Each number is 128 + 32 x the weight over its row's rms, rounded and kept within 0 to 255. Layers, rows and columns count from 0. Numbers have three digits each. The size before them is the row's rms in percent of the matrix's.

# layer 3 MLP up, 768x192, rms 0.0777, rows 428-641, columns 0-63
096:104142139115144094134147049070158119203114168180142110098121109078117185103075125184158163121162116126123143095084168145086178157086111123133134124147127141116153163122135123093157138159126093
096:092120104095177123108128121182133147147126157064132102105111160076145073079095177112160143147125082104144167109203089133146127169172123088103137096188095055141084161089128128099165101110119073
098:114183120105164107055128131076161124107147123086103094098145137110175156095124089139158148110120129047076141174118134206101120126084153129087149175185115086130175151136128156124078153138120093
105:137087169134140157182162180137086097098129145119136125156151175139131096167122131108109120126088117158135125094158170168162138132090159093080133143163155114124114112121157176058081093108122135
101:154125107087144178085162118127136093172136101094091099131123135105145057146122101141128144088065048160188120125126115151109073121163178113139094071069138095129044163092128149117118154100131198
099:169111137095170134157149133120126092063150094166133105082066185103115130115093152150135166131190147080161091151121159057092101121155111129103079117135146146071150133110188107100151078161120137
104:106127110157140147189186065158152152146122139095146119111102166122132140116132147176131184121140181126103099087114144143135137048113080153115155213133173123152171147131105043132122140179136114
102:152163090177163136144149100168116137135135138139063094109104116105131114179102111184044138134088185121128153122128114149110141100105118080179109113130120128194135162113118160156149150143083116
095:144123122166124130123179129140173101148115102145100142107111109135120117097142156096126123132159192123138149059125142096123103099109139091089101198131120108165081124156083079154103146128141123
094:132136141150101150110194183194095158091189105133161157104074147057090125133127109117110093193168179136159163080170119110083121144136115165125090083124168119112161121108115145161110133133084108
099:153164097082138075088186170075146133156147126192096086091099130175107157101088111120091187104114136139160097101115115165164164106179181164180092155150088134099178197129171121099093156102177142
098:088119125120112095134128132150165068076133152120110125132171047099193093145114119142147172126163108156132131088125126161145173130197117090057153142143172146112084116175127076101131190139134094
097:098152135155114155141122136105110183096162143120080037127104096115096122117074148151139110084137119156073101170104075187122121089129135126153113122161185136105110174156156153155085146110116144
099:128073158116074118216041125128116125093117150161102107142106157113108133093108072110175136119110140091149110114138173131098132169115128122100140172153119167137128145120139119146156108136194117
097:131090108074133090136112168130149136119117077082134165166149140126114106108115159173149161180145112067081126148199077127119115192144170100063131132120114118160105133090159076150147107128082108
095:147130156142116156139119078147106141170089181125144108161145131059042151124087122090127047129099107097091128123188141093118102109106120147139130061075185114166138173108122087123144137163139164
091:144137156163113146055110062096104149129106179137153158178130161115128152088109134100102117120122087086124096082176112129126097120077105120099185155149133184122162154103138137125086123121150124
102:133134122106122096121116185139128165036123170114164126130134151176131133094125124154109082147082075106189128106118143103126132121140104149074180175139128183132073101117163106170120152112146066
100:141143100057157150120091151143056106115159084084106128128157159134099125099169090115134188155175159170146158132113160131110100080114121155140179122094117123127057139096129047125146126145139154
097:162150115139123068159118171118112109133074172175109101139145129152089097083144136122153147113104194041072128133130217109146181137115117110110081130104159118098109120122166145163108136115129151
105:198150109126154123129121098116131115108166154107096089143114119157153092175138115118104112143131171183174114163141162156202112100166095122113084143106149041141086166076123096108178083106133098
095:114134116115118190159097098144100110130157140100125103152173162183127107145138125161127100087088161112099134121084102148164108169126152180095068114149117104160077148120172131133152061110197094
096:138155127162135199143185171081085143125047091154113120188158120110123134134082097076159187111127120160102102124141192098100117124166112134109134115152171088147152126072094144141041114178096197
090:144169131135152134104133052078151122123170122109127117169147071120059157199128114128121159194123072102101115095121120121112126105144036108100196081152109083135086121132136120185142144085182170
103:122172144154175119090125078138175107115135094107164103069144122188158125106177089180065105150133110176173118092061119136166128136093112066144134092191131127152153102094108154161174171114117096
098:118152192131124183124154134134157173137094118084120123089072162138101082040116173126124106187157139088101141127173080120079183100114119090118127153087108149104127119128165092104181153143089151
095:085092106119105081106124147178061130168144076133159136172159060169170166153102179158158129167158097212115116143116157111192104123127167100134136050123152089181118108130164133128133155151160155
099:125165158094145143165166198139166129158186149119125118119128128087174126150188108104145121110142163078128093117143132104100190128112137148158063060214119094115089131069136116124153120143108125
096:120124118128152119114108089135136121153120063084107155214049122174080138070081152118171126149120095061064134136084164077149154105130138125153170146129124087122078142105129144157168135086137164
097:058157104109159081059161097105146154124138061161203133115103085160106134081193142093144099113142145094151155133168104151174076062091109135107149097186145158094156119091207114083113071128149168
094:104141111081117142131157074158116146151158120140108083155117089119084103081097180100168054161114145146084212155092162118105132145166120127090055134127133199158126149107118074119119111133194159
098:152176150186189122141126124109098156130081140124107096160066187143039102108187112135102098091159058141124083142119152124101130223109144083112076095105137132108089118100107156091147168124150135
105:168113102101162131175138126125187093130121168138091050118070036135169092130135162126126050096163191107135059121127151108169148072114079136111152115138171108169143131116116101130188122126137141
092:127176149143117077119097127042112154087120116138120110129154110176115112138120099111101125118157100114101110137082140171119125161129138165090145096148119057138150123042170162097105134070190161
098:146180156181180070195139076124098211140074108124227178110121081129126125154132119163087094105136123129130107126178164131147162162130125122047157142136142118106086103143130119151126137155142103
107:089153173116154112201097134120105126158175154139134123111083078059134077135163131181181093154154129103152140090111095102100121132152212110134096178148147103181197139134141098122194147144140128
095:159071083071139112092086134175160104122143124097124092128092144122125112175128092077111147088189236109139097134118132118093123150157140044152178106142191112147076174143106108160153148153127125
093:139106103150163060104093099108119118107136091070137122121131095105171102172148065127072139213126128142183127179142144187194062095138143153082129090179153110084129170164133129046114094120148108
091:108168109140154149125160067164135094164158148117032153024106154130141166214130102158134133144110097120143158084129094118121116087165134149153182139072095166126204152068123117146172143085160174
094:119133122136202127189154134095143129134132130110110127128113070145115151110146124131097063147151088138123173169138109171170124056075159198119148090085099137173105160079107143132169170123155150
102:144148068097161112143147143103134147119150120145169154132128123198077096069146149147162125186113082131122107049109109134127123091134135109084151086083153177127110170099114152086091085126179137
106:167191089087134196140180150169030074122086165133137145156103136102163140210080087105098162124137079109145103109132158117167148074132167113073137135117108092099136087167123147120127143112140124
099:141083136164106100180128095123130124107105157102058141123167119116148142177142130146125148174190096132122142091127173062081151145112185143161137182161122116154139150116147103168149136120094110
099:089069102170109149122176159140129121106141065082123131151158160134129111112093161082120133132162074107087103068136114101125120116109141125088130099185173146159093143174134075093108116148146066
103:074167128103152208149174119095145121136139096126123150147122084154088149120108088074112139129149096151104087130185155128132125079097151177097120085147143142176086130103141045190150147122113155
101:092070117152205150102122187183092062151192145137129108134071107068109106144209136078129100171135148153168120138135104127164121097143143062126112073065116153185127117118124078137098117164138112
098:148162099103141098152155113054136134160145145104167087163083105150095126122152072158142152118103096144115111129183131149117100145102027204180121119114125104085034117108084091163113088127155094
096:078090151164131103088100110166111097133096127117137115069120178126138120172089090115142203135104119124167161129139187143143118184158136106139127222101125151129141153087157106150111108103097157
100:110117116140156172052115134078100109071127169119152136149128116130121102131150055095112139175146123093060150104070145071114149149226139094136124154107125074124064165123132146055121122163092122
100:078112123141140117132092145145147111171165159109104127153179159118115159134163124100193108119141075099139132152164111156121218068143187139118142062130129141138146108151106124131087137085165145
097:055144128074146150126129134175111209150165144157105181106099120127131131126186109145155130112186201106138171145150096170165057132105174102097126132152170158120096134106107124150027159188109181
101:178155133132135089085098144140146176116170085128047080088146057102127102121145151166128101109080137114139118125079123144094093095133124193118145093086128166113101121071145141176168075075128146
101:089162112117101105032146181150061146130143111093155157131220209121129127185070140147123174175129127124109122106117195102109144093086115115127139109149190178122173097121130144062096059106158122
098:114151076130140115194105089125118066122104165113178129115087089115136116112189113116102128150131099142192108120164121087145153123111115115148111099139154139120167164168140108115093070142120104
100:077118119215090118127059128065155106163116123136082069095120154106108097106112057138160100155084128162133103117063084107132103069120098095147130076137138104166128157174151135154160157156138070
097:085191135101163159107129117168142064107154154189136089123140176128114105115169145126085113156138168157101231115127152159150152108137094093053058165149189139111095110133104071155117096149136105
096:161121149141152142132141198058158121152082121117127106111122148198147162162103130188093084146143064146153117141116056088103149094135166136128096107164158128150120153090120089162134131084147143
103:172140098151104175129138157122165128096138097174085131156090133109156132103181162087065092108100138099109182131086149112129126102140134122146095125118143106126150118134087111171110137086135141
103:126182146168101083133122121152165165064074094123117117117138060134144070117145148179127116151106146127096099121141143131129127145109117164135136133195119133209148155074142133142200133110135089
097:173163152121138145175135097085109159132079164194145085042149143128091097155152123088125141180164122177105171100156122114143103111041095200107122163051109135146151115113130114133170138112098119
096:122145120161171123100161103159103128120156203130093128127085145166096170109094141143089109152156132194183175080152187130177111167108189151101126145088106109080088106090139102063077119156154174
094:097094129081152089088157089105092125099103123154091078116096136125139114155157153124190107176171132143137104113103070142153095122141125153104138072160156156139100140168118123074082113145146183
106:145142094068126121127177172177129055101159136133210125108160113187152139097173114124106156144166133151140154085123112083078198109144159171132113146136149106136085123081135119110147146076167122
094:162177106132151086111100197121149090136148136142087103157117096091147120137101083076113134133160152123135134137165083094099054057154170159167119132075157051111134172132098105161167145117144141
099:103110132104151120121110121116145169134160082162091125151060129114099145109107203174119141118118189101133098145129144183119135053092158082129138158124124128106173087101155092161120118106136140
099:074168128084158142109130188135148139147115123148170114171138079158094163079103129153099048155162152171142116094112123116172117123150109128127129120104167089153162175143172071153148104128174029
098:103123118101095092147109150112132136132118128070144136146173124093098142113156167107130086127173144217073123132073107154129150165146113104209103141121160134155121212123132160122134154145131175
095:139142106149109132145112115135150100133226159100135122112108089109135149137131106075155191072151080140166105142109172150079142137112105054090145140120097105160101173106171097153081100105088100
100:114157130079154135096108130165145094138154146157148185108105128117160091139101167143126112175180106153147108059103133103175168108179152105133149095121133122015134153133129126149236127135122167
105:161161207171186148135137109104182112170110104097140127127131073094100145091161112110150102158151155179139064102094079164173104080129102183164172164177134043125066122127138087121118119079201158
113:153135186103138099078135100095130107118068067044115156133158121112117104138192121104113190114057141147175104089123145127158161157141130108087106131129129123133144104105116149144098175085170097
107:138179100148125074091095112089150163119128046148175108143172090082094098123137154081150066110148150137092113118070151122108104123123184180128127152143122091127134156136123147134162202118163162
097:138098129161135122174174116122103139133093150112092167077139138120197159134163146149155114116181168174110151109129173142153151106174161074087150094094132107090086098160151138144164131165089159
102:163122146102101125079112082150062167176132144130103169097165086094065114052158109131115130119141119148136072120106119118092140121108114179114162150182157126199117167114176068138088095075157163
097:182179157071097081081142176083120064124133176136100119148169131172031140193089133139077180121112126112123134179077133127121102074135107085168137077111179080104129140045114162106135152165181164
094:123117129109120142170130144103129154193178135048189084098116174154081127134117131140126078129138184147077116139113104099146093148118069176128088112144127152181120112117129100168065187144133131
106:140127069137163153077119126133130126121100149144133131088094095086072121092153150136165117128094129083097151071143125078162064097113194153105101062176181092149171140089117106155172181159103164
101:120110163078135106145156139210138067167189101152127146161136133124059098089127158131113136144092145115160123127120085088155179161184142129096122103099153176158053163093118057118165134118115128
107:097168144087076104182175127149157126141107137155118107176109141169146122163145173192111176096122119140157118161190118118132155164142156143128138134101166126101096161079107122063150124104087075
104:201191065097197113104149133079150138172164074135103152131169103113138113170143147190113083097109059154127086116129061131150130070167127144160141091112169149161080127118164171153108155152084132
101:132157081102119106134115187167177099128103091131122140110154198157168077148116116102123155207148116128137095150083152132130144095115134119097181097137095119127084158101232124159086150127161136
101:158142142155087084067130139101165123113151095159068130052120114089114126105121171089106118097104126156135129073169151141139105084131097068120137168115150119108114140111085149155133175157147137
096:137149150159099119163109121156123099111125144092172161147134083127108101112171143070139147172097046050114077142101144148080123077119077131067115178133137158145100127073104107137150084174179157
099:188156077155106109167118146114199152119151101136162124095123109114104141074118125136097060148158107106154100035094115068082108105067116122152094123153091102144095053165105112148124167126162141
105:091207118145183094139117132139168032174141143083077091147150119145118134132155132099085124113123184157125169132192122151083132147113120093119116099158105106117109162168126129127167141065192151
094:135138127141095124080165146113112105203146170146096163137131132134122125164111133157050136097123082137142108052116088098145078159191136159099167119081183093140082104060144081123170124136117067
100:161101111107127123163187152075145162131133122150142148145095136116162126199160085170106165092073074152145124153154114117171137093150129162094115045192116126065161136147134108177085077143168115
098:155120140075116115102177074134071114144109113062136104111113091092129130143154122176137107123144152033140105122183177076135113106091108136140146184125168140168146120116094095141147149155112192
099:136164128138089092112176156098126165177091106158140043089121152125102056106117169142177096137130120077176156130100139109147108121179168124128129110162108148142142134145133139099159145135148161
102:151123154126067101089146180140134143152171090107129105164092155164090179096115081102143127110138157158100099087127124112201097102138162066085112194149145121180185215086099119089126154110156177
093:122137089144121109172153132134119141144121055109133117114135136151196160137124125114135097108163201121084121123137097138098146092151069117170096139154163126143049117114135127074037130134126144
101:135220177138130107120169112090147120142142151161168124136115150074097134227129124149152153106056144148086114117119118110140136134080080172168104155127166214138068167089095140085138069123133123
099:105141127148116129098092117177139070119117098144133045131113146162139109136117151137198148124141164075194109086110173157130156175032180146185113175140168130144106145138143159056098128151157120
089:108129129147144121154168158124123082134136093128136085063129093158138106138115184108174152186135091089115095057123102140123106126087118190140103117097157095152098140208178154107174101187151077
102:132156118168134103060110048144164095151115136169052117033119093165114074127200174127145141109185166112172186142157126157116105094100166140092127139137161142122151176082115120141161153097145113
094:176131089174157040108163156115123193148140141107054144147154113173106148174089156150098133130126141105145173061093161149138150149172208114095112130166070111140098131117146142103125177099112075
103:101149152143107092189161061096152176123157130152165125115089111129135122099053050114090180136136089179082081122163090095156129085141114115121131124115131107117159166116149160136142164109120096
102:159143114139148038099126136164077096168125108125141135133126141107108156065110110066119107167144105078140120116109164057109110098135103115118192130102144131115131154114172092119123115088114098
098:112152081098127166083123139100106152143095158194164094114054154103122135125101056177185141168110127148151144084175115125156158059057164103071076142137121138119138122139171102082091153157133135
100:114083175116199114178143098093172177120125099103177069136144117081135094198185145148122126074090160138143106102173148115147138078094153119102121125132128136088069148168122141117098170167115091
092:121141035172108106089140138075139133142086099114106147137151142127135032076110127133117134137131159117190109165116145081126097214105191123124102132164131068190113092081125105138146107130136132
094:121150084112133129138093130100149092138088090127172149095174156145130112174065112130114187072147090114177155107217087108149135171169130149162220122157159143106149125162164146115151109110170125
096:126175131134150130189166140118141121131141110061124140108109067103147114087105183079098093096130128121138103125143075154114090198076144149121142097130135146130175138090119134183129125159126108
091:130130126120109103165142086108156110070117133108123138127126142138098113164145146147194168160153137141118136174108157142135160184149138079085129149095103167076137153139151091138139038093148120
098:075099137200100147117188084106043083066123171117142155147121147097126085112157147132091123184136081136173073083158078118153128144124097082114149119109146136119130112174111123131059162150118103
101:145210140177153085090116080133185164093064112143109108107123151129120128117153123143089147123158093099123188169077062172171155134087073110132164116139203111106182153127085126183162049093164096
106:146150091113255179138147108106181090201084102145121096113101149135120082198132170141138136131101139157124066190175058140156098058144127109117146165148164128143105176133087095074132193157165114
102:086142120185133147097156121133067086123124131091150125172122061076148151070180118115161130184162133138132093108147135102144124143116156139096103150192153182133116140122128118059091130146105146
101:099103119098158107159134122113099137160128118179163147098145111099079113121135153135154135120128087109168140153114130159066138148119100143151151124110065116169122121137086114148132142192139138
103:164126092090145113149158126087128090163106126188144104165151137120183094078079122104121140127117139111102096142087151139104084092136103108163099136139166124140143115109181139161183086208111109
108:159132058127117126150191179099138041039137137044109120134193089147114132117068148068094134126151149152127138099112135104111178105145203109145153114079153137114153121129133090142149188147188167
100:084143129100130104150134095115148108136153112080073144131189196181134159130123154163145078147031126124099141077115064120182099129135157110158094115107145111170185117121139081128141124182078154
097:105121121131141187120143131129131157163098074129093124173169140100117111147142111138138102153113124104118121225153128105094113156164172095083129129119083114119169144124088152161149106158132106
094:104192005053179155176098098102076148170144114141108077171138172169134104167173174143155099067132125126121100190137144113129113136147140140131108148188123150140133114088137107157149129114102197
099:184157143073101210164138165148088072149153189098123141122150118154110090120137105122086131096140146149132106119171152157154077108099105147141152126083142143090137130132087101117168140088161115
109:131096130155153104130159139129210152090098096142088145152138107164135125125157080083171137075144191153126059095120171183196132109128152126102166081106142164095139140127113087154126094101162135
100:062105149126161149074128152111095155132147124103112159079128165131056128166137161168114136110157107102118135125157191172126137096064150156058135107124172150129138085110104103089148088145114167
096:126138099153144167140145120094091170207072118118128118126109161133166139172110150159165078096140079106160160136115112160104153161069197104095171146173104170174056175124161157106110203116135158
100:121148119164134077185180125198114136142145084136103102132050156117141110101116113127074095171126134121207085096125133122104103140139124106069152121097141113079166111110163128161098112216161157
105:119191178126101093139124175182140108127127151105174082081104152162091062123165112152218106171172130120156093092121107101142166146124125165115108148140159140093126132106132067071160164120184149
099:203136100135138085111146150163097104107086127142155160104105115113115139166094115119148123138131174128145154061190180105071103138123102123157117170087131119101165194125163101127135110130123091
099:152097168098158141103149147131073119105148074092134118094141152123083114178135156208147116092137198138083124098111115148151154139193147094137136082118154176128109110132115132099180193162104092
103:133070132167117152128102163080126133155107134106135079170158106160125160128139156180129133146126175093094129090157157161132148146107154130088165154184090159167080122093159116171081154069113121
101:094117121114099148160117114099124137188119074153049113168168111153132107162109136177148059080167140102150114126133135142142103126151094125123158070149132126176112134089137137109087154180094151
104:116141155092092099111125138166186135155114144197111136082118186129186152134160096090103107140099135094159103074156147162064151175109122163101112136169128114106126102140115064036136088143101156
089:158118091016126114145133116069099153115177124057132151125133140063139146091171105125118084131106120122122154115161131134127182171181143187093143140097143105109158157084160106196098090133141127
095:109127113065123181153118185153137116245127094121072089086134162123141107148119172097088109108072176109148158177131149166133142130134134166116128087144093116139114155091141128107171112081159145
106:146157176066162147037158108107159165156117174144149097112061041105153142174151110139164150137108101106176121083116113041097177144121068151113086162111166113088176073155114172136114110131139124
095:126125108144086170118138152098149158150082092066145154099175134057079154087146151149141117082108077112103118063119112154141097078108194166167150151145140175089119171098092170105178119150144248
103:114105108113167127154170083127115151084181157125161109160120161131116113157113154050126144156073141120157153074132159127092148190174147164118133129170106152103120126111131136117139182075162218
096:146188058136110082155133152098147123157067121136147175118139131158128146096164122118119144191112052117083154118060119147101125097094139134070069146156153158105152156137154073180138125127087140
104:093124104098084169159193172116157083143130099123131159128097137128190148132126131095141175136110148163123094134203154172081125083186068153152160123136097125103158122162173147125117141073163120
102:126152096077149125151172167073178184130121144095168127109137155111106124119104086096106092089130171110075062130100154164084142135125119146148162144102109170178104155157090140119099113082156109
106:133162131066156104160221138125118084090100125107144136117112124119167165126161131111118103157137153206197109135138124091146116122167137114128152111092114192218138084182120144101129155150111195
098:150092138157143187065088103167089114143092081131177139077118101148195095140121076161105115128173120139054073100102146119132148146095144140023148119139095111132120139182100101154144096085139162
095:170099120101157075083131127093100114154091115140109145142119143179158131191108119099055107142164104155114075097120113151155115146190122125145144118106120058131117088111166121157132158099060050
122:146104121070164151136142124077070161123124152157167056138143166084138113104131141128127119183138111162113095132123180102105126160133097143161098081139174177132105086122178106151138150105200155
102:123141110114160136137115104107154154101091119101107137053152099112110141124141084181154112158110168118123108137117079113145085134073164118125118137097139121161150216139110043123095144122164147
103:105104109106133123150145126181142095114156087188096122127140113113122083133115107117151106186164133198109213112133189109110107064200120103122147175127148163108153117156112131080121148162153148
112:136119070139082128127161132133125086152138126109092122080129067099105165152130133136079207083099114065086164160085161136119133140169093091124160137117175139139131127140126126115100076166157158
101:126185165186113114156167123090078130102142089119123181107103149103137062201164041187129140103121062136114138136082198194157161071094104122161083108131170107104164154095156095075133138160057098
102:105135086135140101122130103099137127180164084109131100143167128097089111124119155120125128102189142095090117171118094126093150101164133187108108075183172103168161102162137133067169132105129123
104:127162138129142135181154102132175132169145106084079153145151137250148077162148149062123097141150127075158105110100121138126118098149111121122090162149108188171141112139134208116135158131127122
098:112148101110163066086120100109142127146096100126127099101072169147179175142162202130113134191152126142137129159122169113132044185106125095153096170023151118170152114145188178182139124118090121
105:176161139142150190115117113131126095141116081104066154106183083169086095113149127143118122135103111162102130067128120109158158102092080104146170099124099070123130083117118146163106115137184070
106:150186131103089133130176146133179152109047144114136080129154096129117053173103167156126132181178176132178121125157083133143161125121109108087100076089172149117117133116125119130120140154108150
108:112107162139078094189130113146188154123158115084098141130093101206182148083135134114097138169129103175100139091186117140116094087130111127111127121147120099098062169117222112181152117105075114
100:136129174091156150168110048113144160164110128114076147139115079125182160135157114127079170145163113101136123121130130058140181118148129065112156076126112174124119095139169153183106132130164145
102:154169145127147072174142118157155150128120043138102113095148109144149123115136146166150135135123108144120113139125179186108100158193176139153140176096108039158107116120189141086174141059157084
094:124113138136126158124118098131100118108110138174181085113081149082143118140130185155148080147112147164098156122114130117097154159115165143150118128120136147151098202113084067101157152187194088
094:143111132118194147078130134153130100129093172158086145141122120084132114134153179100137144114217142145135122081091120087121158125103122141166157127115094113110118112129119153134150071132152166
097:162104160120063122145061129110153189131078158168207123039117088116146137120043110110122113179145125140123152105115095117100124116148102140102114151135069147166088187111135156133090067119102108
091:123115115121085163078199132141129087154128159127154114138140089072154109092130125148128104100188143067123078097111114175131140120173127114087075085121113150163145125135091140150088086118164097
103:029086150179172070079144083111100102184145142205116131147074166155150158096129128111093132178146134154120112101188087096152111154172121144157132159149092153143129066104138090195163133101187119
097:138093136181117180163054115140102137197115154119167122130127128101116137132155087144134119099187189082116132086131136165150105169134133078113160130150082145156176181128152143149122089117146169
105:155130115130116169115121172071107106106141094144133105122128167154160125103096141178151123166147218133117113144127173146205110132153131108115179176167154109154125157109104084118162127110079129
096:139138141140099130144138193146064159150138116149129123116149087041124110167148166200116200168115149134135146152090181218150076091147106145183146162092114081103140127079105151159146096093212146
097:136127083153132137163154062110148131136141111111112132132098134182158115121141156148191104131118149122063108066110144153187134142153125155103131155127188122116188129124131114136086103144159130
110:146130090141076076125078108140127105133104141069147173143182106131102144094117160098121123178114166134139072114120146126102109063119162122119153119149166167192148171124209139161129092081165118
097:148145146077090156116100142115152122138114096127133085106126109092136175129099057118082139130157068123106158129131167125096091151138115063112178165103141188053079156151166101186137085144118090
099:171172173091102136082182137114092207188054119138138124084165149135116094151152122178149123107112085106155143074103096086105137132133125108138103194149138166161094070034129157108118146115180105
099:144135178080103117147174101170099118114148116192128158124039153145091148120195103162127151151125084111149104131196161080124138132120114120153119157089140154098113121075101088150108122105157185
096:114158102104162139167098097113101137159142109153142102105120121124062131184143167159068130138119071097108030156095190149146198138116130131189108145187156112133100101133088090125090105143076030
099:162116178138089127134121161118183155110060112144127124063037112146112124138134092082089124161120146152145111107085142099138153169163159141115126086105169105104115114112068094105149125062130166
106:153147100096142174110108064144064161154164122165184102145143142078094153195090146138125096122142124130172141113089088153140119137161221133165165122131176086107129109101159112145087136085151085
103:141105133141155015146084135132147172155114158145166124083123135174131153165138133065131061101157072108195110141103134118123149110118149117154148151125147107162153131111103131137193155133129065
100:095123171182103073122115172147180125099102101114133060119117147174086125086175131108118065140156086157102161025129147116155143140163126096139162123100096164146117152071140065020139182130133138
102:109178055126132118037117076125137083146091121164184122165124148164096140140139112154110141204099094119157200080060114065164134126114127095132123134091135093123132176117122130191161126134119163
101:130121160070116121071138097137161052123162133097140111088144204110118170145149109075131149168147150111155142100169118078165161139104141137073123147119165138129203161090166026098154077104132085
096:134133157158167142137137142120114131174088132074188131131121169141148098158153175130135191120171041134108124177102146151083111107125105116160149090166054094094147198148162178130105115082161144
099:129112166169076122151133155102135161157126079169116164135132145113129070202149124167171108120149115124125153103122105132153142154139074172153138153095127181205121184116133106129177134126111147
105:082118126121086130137156153142123137051149135119141120107084160162141117109150140077110127180160109086120187151133145154081177142171123132086186168044093131160145167112177132177097109155114138
092:129122141091136133129151129096153075104112162168155115081114133137163137123118184127133204169151064089134137139148106111154143168106113091160137208112111119107117150145141146118172134123142101
103:096169103131170093098173085083130063147149148097149111110116117124160133110119120135097098159081171091169196140112102134089109091151142064104080155157147078145167202111120116135093131080133093
100:108110118176147127089090149108101111130169134133167117161104125085098166112123082133101153165125161117084145138122131158176200144153154086140111115124097049133174124067187073106100127119150102
101:232169117133135126112131162154148037133188154145111103114102111081109120162200059147132067111098178125114079076123087146140148135113149118077102130130170128135095126120112101115118124150111073
098:111110099123135159126105125133117165156113062146126112086112142143078121153143111069142196176139138130131167160076130178153138134130152124079118078082157163098090142098086167139116102125129105
094:149131085083188068101169127182109029095145098055136127125098114114187176125161105154109161178132149167179142098096172076105153183140096076118118209154120135177123084146186111160123112069121135
095:138119137106154057173157149153121128121128104093162109113120095162158130109165120152122128181119094113147128144077191102142111107171175108068187135067119139139111116144106181182191133121187142
096:096161108097099131143100120146116131142072131081145126129157128081162120093130135110076124129175055152104144105136107111139105151126165104149115137098142098093241149132106097112145123137160146
108:183193167122163086129151126145104110130158138110168161098168125030202149080097134158114117111146100090135146099119113101128186151186158058129089097107121159104163122097128124146115120135122129
107:130204121076179123087102152122134072094135084124125123132113134155106167149130124062106114157132142115119114120127166140136126183122186137081122110171132118157108151115135084147094062131114163
099:117136163107150106150050154126101078139166122157099114169115172105100128108184107192111127125112160125156106177127142171117110127102146086113110156101116150072161176123164086109126087180139167
099:116161112108061204115141194083094117136090116143146081113134102163100110129161141140121145116103111141136103145126167186107158085121088055124116118109138127125138129118168110126166144153068120
099:113138042131117151119128117138111156146115094097104133126185132136165081120142146136133138142153139139087166133147122116138164124149117102146126087112134115121060068101151091136119236164126124
100:104165127098139208148124094142102158077108094179129136114131147117118139154111156170119159163146066142163114130141133137156110174099112176144134119176125126033135138190117137067186163069159153
093:179181194095126121146144092152117123100141154101094156090140154074148062204116142153133127158129110113109173135150148099122149082119091144127154145111092146056127103116131152107160134110135147
098:091146112106148121110125112089093142146177127123161129164140183094103099110127127085137155155154177174203143128165123089069121099163198158117108122151139109106119104132132140136116144142080053
098:054111140143125161145091145141128124109156119083132159106136140113108121137122156152152123136137180173133106106120166119119101115145104104156121114161054088153219161140179139151126147137070115
096:204184100091164118070190164114131129127104078167150106122144109095156136073124120159112144140167063112110082121131107101108109131151147099078105100149163131134144128139098133137120152116155095
103:135102180155173143125107156114103166104159068060121116084076081109155058080141122188138113177118083090077144145124155100076108105116147186116104131138090134141073113144130191146092150132135132
101:166174150166109167122191154103097131122164115100160064075129137130086080138161181099168160129150143175143137118094115121142113100127150157143156094135140102109149169126067151162147115129142177
096:088134191191139092084104065088163132137115147138127139122095110105089146192165110111124131131171105183109132111105110104100115096098081137142083161114134170112115118082118103108148125144136072
103:177194100120124110101147144120129081171135148133119124085147053217123134107178156144112114145095098133111191081125141086106111109152125100219107162092134093090110154133128142075160103086185178
102:113134116180064148169116083131122146172118200051165069124094110093128142077193136070084137146136168097145115072108133110140147131141143083160137121102148131134093124138138140131107161141123128
104:120119140156237086081120127053190084119085142143141055177134104108135125155110139126122097096093153169107158156064090117143176136120128097143169147057120147145133152119140107157142114114164161
098:141167131112119143116148083122146140169089076097145095155200110114054122167147153144094109138121128119156072093160184084183100148158167105131092178168102096193123167136111099109139091112102103
113:203133142110143125038207182123152157211086105165070175135130145130149137126133148148108055133087134127170117119150138135116171068141106117164159096081092126120145106114137121128145103129134109
104:102130183099066122118133133119107155198135063119199133127116095152089150111128162128127086157119091136083118119100106186135165187125103135090109134098107105084133105123169145104131149121133075
098:188082088100085134142165150070119111104071104136098080076144152151129084098160124130130142085140140077116182073101128122111170120118137111111153110138108186121120124144119181146110121049127145
111:118158192076091173138099183140088099161095066163089119111101177179134163098130158122120109164084145114169095122129140138147147141075137137160108173140182124106134100108132074162154155100120100
101:088162065130156205226108164148133068108157118114104147125125132121161147155164161180087141161072192097136136163141186166146132131142144083135128116098158106189127098116148126103169133068179104
092:099139127109205131106131123120106104150197080100170151109162122124199121161146065122105178175114130104204182167081115126115132136158107067121140100118113197138064135086144110107132111126158138
091:114110096133133119169132161055118097159174086218099141107113132050176078100085134072173140112141201119128129169067173139143109082152099055104144135161169113107141071097185133093103145151104104
098:057122161152169194124186140110151173113144137129088062104147162120132102094116132130200096155115128130051093098130108197195146136122099059114156136155148168162145119175140137124097079145117208
098:131137155107117173093140164149137116112122147090157176080048167162128122049174161138099056114146120112078124109201107140158170145131123092147132159111144100144088173108173125173069161136159099
105:110109100127193104142104099112119115125089111141127164150182122145149105099123147100136069153129134139121149157135140164104127167135090097069157145168116150117159128146146114147145104133150195
103:156164100140107141161173143118177133164139157160127098107123134148143156145050074136136133128146106093163111154174133123182102082152112103137131092119102169117148129078156108154109130178113134
096:136137118130137128130152140172135077131064137168048121113131081162133154203152173143103088114124169122157131154122128174172174098140131122108098114142173090137143192088105145135129125146202134
096:200128087072165110191160147136127100082138131112115142117096113144051127118155116142154126147135062161164071080102090093133145132162123157122082123120144190168149117141122109159127197081051152
103:132127105192135173147151145102141070156112085167090130094083164115171119089132176147170135153143122144118147137173141182154164119162167120133104150110109115187118086132141139083155129184163114
099:128154140074144159162108089111041129173152148109160142213118133143158120153101118101116163205120136170155092153120120147156183110193124114161108107096136081074101092115155171119110118114114091
091:158123173143082083100145130117136154128088101127144131108152131162146164143133081153138153148112106104150148094117187192163135169147128147083117118079125145181135148149117113145113093112148122
094:140137147133123135126134165158100170171093106086095176099115074086110104149110115095134177095126134071154061128129073173148177149101151136191219199132109106153134123174086112127136106071157152